{
  "vocab_size": 4141,
  "norm_eps": 1e-05,
  "positions": "rope",
  "attn_scale": 0.125,
  "bias": "none",
  "parallel_block": false,
  "init_std_qkv": 0.0551,
  "init_std_up": 0.0551,
  "init_std_down": 0.00779,
  "lr_mult_down": 2.0,
  "beta1": 0.93,
  "final_lr_fraction": 0.05,
  "batch_tokens": [8192, 16384, 24576],
  "max_steps": 8589,
  "dataset": "wikipedia_en"
}
Each number is 128 + 32 x the weight over its row's rms, rounded and kept within 0 to 255. Layers, rows and columns count from 0. Numbers have three digits each. The size before them is the row's rms in percent of the matrix's.

# layer 2 MLP down (transposed), 320x128, rms 0.298, rows 306-319, columns 0-127
095:163091194131139133156120142164146159132136172107099099127172165109175146136193130116125149173134180120147094156096181065164141125167144083110090125114108120060143155153151150120199091149164121121102114124114109195200102133072140133161157132140157137148091136121173172125110141132154117194075131106118161122108079134119131149114173088149174201202147091183075100105085114142126152116148
108:125156140140128068071092125103169131121174117143188158066139128128126106128124149110148124071114159135087145136188117129161126116109148159128098125097094073098117145146184096127148058151161097149129140102107099088159155057144164120118087178148143176139098164185123096072053169100116093129135115104111154177115173071123088130095089173119097157062113098117170174192112176138131120134098
103:171154119115136098179130110133084146108169147118141127108088132130189160146144105079069120142168121134163136102143195085141121161103117108084132176114130129180101165090181106166138095145160138093147094126126110151135131112185098165135121127161146131156102114120124102205171165214135148087096073062183167149206127165124195124151113130143092152156121137168153077118126117167146109077066
094:098150139140120087172084176134093154060127121141148129145059198104132143146091066155100130135151110129064112161125203117112112140137127093137191133146188132183170123102165117108187175085089162136141122166148104122158119099081092165139101174121108099121132132171118147180148124122063131125126142124100153156160143137128084101068113154139076146158082125123072059096190154157132172123135
093:117102127137111140142160143114136182115154075102200125107127124099167095120110154141122093089155121183090172164136059146092151182108114126108118110128094109113154163119202071110116135152147158175108116134098149149122146106115155113116134150125149163076113096096109171121179091185156180102163151140213112147130089129100137117136186101120117119189091041062096144065100072179119133126129
099:101067136110129132122069084131123109123153175144107139173128121146128114162120107149169111115118036093143154195081120114079135127065105142190122102150125111193141091103124187123135129092119141090104214085142148134168133135078152132116105190131117140144190112119139109118142166135145128124124129109093067154197210123158178129158120172103112154110149176103127115064192163127143112138099
091:156151150142166129137151090079115142139137091118101149153098111099115128136138090110098138092103117158119141170167142144144086128152091230142183141165138130156086189127160143153105172144161163178120127120141162069126122115129114127117171143156138128159091107177043137000098089118158105147135136172143161116091121111169157162115165156106153156075183088089145086166098129149087115090133
097:104111175128170121166142117147161128085088149127142087121152125121101114039082124154133128154124175143127078134108167076133113118109110101080086129114084111100145125089094079154174171153153132160118216122104168137115136104109097192115140168117168064187108183128115116173177081171128159136113102087100160093108148059167166071120065107117152159157093135128079143115129120126122164088097
106:143112141117096087091204187138120135127122103138148159080115132118111101129127073109126127096142142180114159149108110106171097157143138181063154165150106090087139065157090091095092077088128126103147116072145165144114130160102124175145122112080181112073114118135114096106167151113123183135110176226172142156139152181134126170114106076087101095142115118104082153062091075149178118136137
097:143097122144131140169161154146133146160140141125128092143136139122159133189136154098134102177104058134111171117106228080148115161138171130097127142136151134084136160075141080149103103147144135128163162124104065140139137085106087210055111159071183153148178141129177156092131107106137143125142128137187114114130093055051088104112096164126073131154059075152120105100129106116134130138104
089:211081145155098143157115155142102110125101125173106145229119070173138103153163076135122079171122108154137145122149147129091116102125130157150133120113169107104117104174144191144125091090122153129155122153157145141208141077055167133144130146111106086103167121113097167151096126080156128103127040094110134154135130113153096124104033124116078109134136129086141178120108067126134139170168
091:142077173134120102134097116163146073098143112094154108125103036128145070178157188138144101121168162159164144119142089152076107155113094126123190184130116126166097117106153087120107055113120171181144103136148175083125080175096203145132135138088147163135105069163077082178099123126125108111163111115136125163137159143107112067131109122113135060087105094166114105135085116127126156083104
106:121164116118130095091161157132115185115179127116153169134127209186111127146169099076147111096141105179119114102155135098160152135168135169159154155127158100132143111057213104101151116162122141133134155096168175128147120073136105130136157116134126081201190121120114124122181114139113142088155143128105062137083139157123077125148130197075160155074131151192188148140165074146102158127164
096:119113142061132187127075115105057131072091141143122093111124084117109123125152177143106110164136135128117176133130105162135101184141173161128098111170108047165097112127132169118136117196119150149111104178081131153112141127141119115150099092148151178137103132190124133162127116141098131134145109075098208083114093125044149127100166100034131129160096162111102146117196165103157081122124
# layer 2 MLP gate, 320x128, rms 0.274, rows 307-319, columns 0-127
118:109119072108160076100137153124130147084149105100170149129148194140114087110149145163134159096063144130086139110148163102157145118099139114159140114107146110184108162151095105145105110160135159158131129139191061115109100120195203127145083242156086160170145167151083133091115148096149107145092084096146143147105127125103105141095147146083140129100117149197138142192101165139091199120114
101:155102058082143155079114100074129104070093073132066126083104104109098146109173117145123174129104171146144170090120215123134085125178142155137139143141111143146121152143160110101123147083096165171146079144146108146094143166184158076099113193179149130112135165048128124120155168123146130109121063118133172102095113145127174145133136144131126183116097110059175101117128131180137073105115
091:213100129128129118120155095126133188089114126107078107091131094181078104146112064135128147089119134176109166049116155152159119135138149176135117120183112151149136119135108153117111127139084179129115140068109123180083119055164155071100146083160135108121097104097114076123104104122099159118115121129089179132141175089151172097179115148186127125145125176205112081079136159196125124110116
103:194127116134083117126111149181123062151121142127118191152132136119120151088136067121112155100165039132151097137149150050169146109139117163093145141136094159130130116152124122174126066171161161104069093175177127145057157125109174135086134154128100099170135074149159161134137121158179146118098147134120179103089107147148162132171119142139188152055163107187148151083126137129183154117107
103:140124162153140116123115061182148129128127136117137137141191128087135148147142091130057142130175115112144147201165108085140131138137170119202089102146125135154051155094133185107136066094104145152116153093154171142107027159194148097107132119167143170128125069112094119069170071138118157205077123129127108127128064148145127118128141127134135060117132121112164111133106144181109105125127
090:188135126164182126118158138156145170145154081058134166104129153150143201168149092184167139150117174109142123105140130119111151111106189144132137148103157129180089127182129124067129148142056146200165127108134132112133102152205134088051078201150111143089099174188131091094127102104070175142142144156149159115109123109142102163149135095105112074095117116135123127107119113136127138095074
108:107163134095148075115142193135143136103128142110090095124089168108152123103130075080160157106145131051071101121147102125141188121091128138149121164149166195107138104077115111142095119101077133078067124178094123160133154116151146126213120071111064099079179116102151107133124182148135128129126153103177078159134142123110068110134185129091097095138130144174093193115125140124099195140129
104:110131081185117133071103156105110096100131142124151145101093118125103130130116213110093132111079105171112148138129142183091122101154145187194142116114135138133165113090180155098145126101161139169129068156118069161125132182134178108114098129087115107183082200179128141170057172139209143108162104109196145140157124107111146153145157130169140114105067144113125075123109079130100093138147
095:104123095173107110138158105144102138142149102171118083119159093129164062146144150131178141112070142137082159156145186067125135135104194104153170152110072168091127148109170121139068112185146110114080171113121100148138118081173098209081144094061177102057143126120101177120151193121126144145136109142114163090108165075118079123215122132139096120128081123125119146139116144141122105102125
092:144149177099095148216087147087059141149129084096134150099127084184157122168172097144167130084120135111117156137150138165074112119166164158144137115127181139139107120056145124096111155129127100179119136101109149160108161118090144113081184126069129156148134088158127101112122183174072126122029135115122117128191140093164150160158123106145186141149173109154144101078127097176142073126121
087:118102176150153101107109116142074132151101171177153081143113124085132084143137188113082185119109113134198111091201142157128113133162129145161141168112104146092143188132106156082141116070142115143098127140172086101134186152146115069151082120091183092097093094148092073180141146173118158153203161130119057143137123081115128181121111166131115092138162137136139068100144152156134151126177
098:113096071116127124144143095091117155108155127117120196152116168174169175091126151078114162120189100151088109125174150131132138134163177135101148170176183141107138091099190146136154144126142114129165131145173147132137091101124105115088135112160101118180163117079128099138208118149113082096150156136084063062080117149121097126126149223100163108075162159175185160161127117126113091126176
098:179068183124132085163122131123094160134129099126110160095102132167163111129090143090131137071168177172146129182104142078116139147098203068148123170178106205191137114136117172105153154134157179199095132142116171138201113141117132115104157102181150162104146108136159106129136166153129083098164171140096138121115126171147120127148153102111188115129081067120130068116176148164093127157128
# layer 2 MLP up, 320x128, rms 0.267, rows 307-319, columns 0-127
117:099096094094083085155145153138137084131093057082140112116138121165121120125161128113097133148116069162144122155109118152134152075193109108160145153135121123184113175081098083110106142136113154088110208148149106037156073116136120076128077209067099141162114131112130147146099117129106131155151137146105110118108056160148138164147137117066134169159101184158088148142102110183070153122108
104:091100096137206143117095158083187136123082159139137075072134110062082137116141134142104106160097168137155179118069095174110057123057075117125110155183125089150145144113129100129154122085041061104137092172121115135085154191153093134142096151147149167106135155150088142110062120123144159125132119174144115083102113127187124078162124140117148113127113133085111140141167098101124126135159
092:159062131153132109120131150157123175133169133112080115116076120124168134142170098124167146071108159178105134158155147118179183160143169158095159106182116102188111090127149116140105156098091107130127196093156123132113105133209159068065058130131118107124124110093144150158129138111086156111102141161127132120129189155198164058124144151172076150158119112166111142135169102193089096140166
100:090092119148091079109152127227112180112092119133152149163148107076113126102136101076093094108141127148105119134167079039145189097100165108130117138137123126133066069107162108124116137142154139108132081203127152166139148147168128108095086157091161141167147127104109145141136176165154141115126201204182114129160105122121131161135081088093172135105107170112110134159139109208116106103149
108:104162146127155121104067113127166092101173062110118151188129103195110103114156219137132097169083117134146135130101162201129080111146118082109163122132132149098130061144092160166115120139109112104125104114141131137146137138055126107125122176176139116109132116099093082155165099171165113112126105119061179144156113118114121133178211087131130118130145154188074068157116155077103080108136
082:149155112137140166081163092104202133184099153143142089130134068155034106120148136124091170087132079146142145197170086171153067121153153077130136085146107079120186146127058159116091167110139124103126128132129125108150120152086148147154125109102077127132098137148147165147105130150158106133189136101139062152103156137164084155108148141061115109153065146129121096082118145133201156128160
107:135130167156136129152112134142125186111154070098099186158072124096181163205139124151103085116167134114147087124129152198156140172191132129147141160094149087121101103143137158156140076130181155139110077151157134096104130154138126125123096173174131169098162107078109155025069170094181132149129139144121097190128102115118116182135196146124110132144193127146139136112112160100113087099157
105:139070138135079198069092195104110114122117174106108145075124139147122141123107129078142122026158098148095171130164128121132142171203137127099163149062108134114130099165034119093154152089116159073133124108115154126112127181159132113104117079110082103169117136147103139158131172131187159105160167127123131136145142151086115154132107087152099100174121174134154091079102119133198129153129
088:129152113114116151119122123154152085146154108136158084125140140121146102138170116170162121114112142156090174154091181076166124184145187141139179102069061070099132116114192105112082070147119028069127089113145099122094142071152102190120185128122097098120143132120144179129108140069141155155070100134103139119154128102129124116190186124118121168123078103177105132134112114085105081104134
093:169112158055122095128137123114137180144068109150083133145169101158099103105151085172127153158125167133140119066149112109109141146127125148095108111112089152176132131173114201100169084121136103137190128192140212134127150086102126186142152077109099108121146153108097199144105061118061167111154109117085102107133129110185173130185135199117147170107102133116149145114112132163111153121181
088:123172058132070140118156149136149131096160076116088108142132143142126147166153118068135080115166156096078134128129117091141174090125144121033153106133151087095200161113176107097098128087096084080165133116031164118117080163082102163183122157150083170150129162147137129104121180079149161161076124108166143097128143128101079140065142129143144115160127150123093126127142104085122128086141
105:134107129058082118152139113153168137117116124108146125105212101116142129106121093171179157106127104132141127155104119126173108108157109124090036146106090165151132147174110151179097107086123082144062152125095128110124128139184160084084141139137145150155129103169137106113082107158109080097149070149141099111168138112104168097111143084196181115152114174019165147140113108149105139192094
093:106168077142157157146142127119122139097208170075137084097102115107137175083134097126096109123099108096117120159132095102098129125076102135175126078090122109134128089052147138110185110135075082120073140112061115111110153119171134192089120160147109135160192076099140122080117077141092147194112071167148156131116119170109170148134124134124089149112126180166146173158136096081096114083080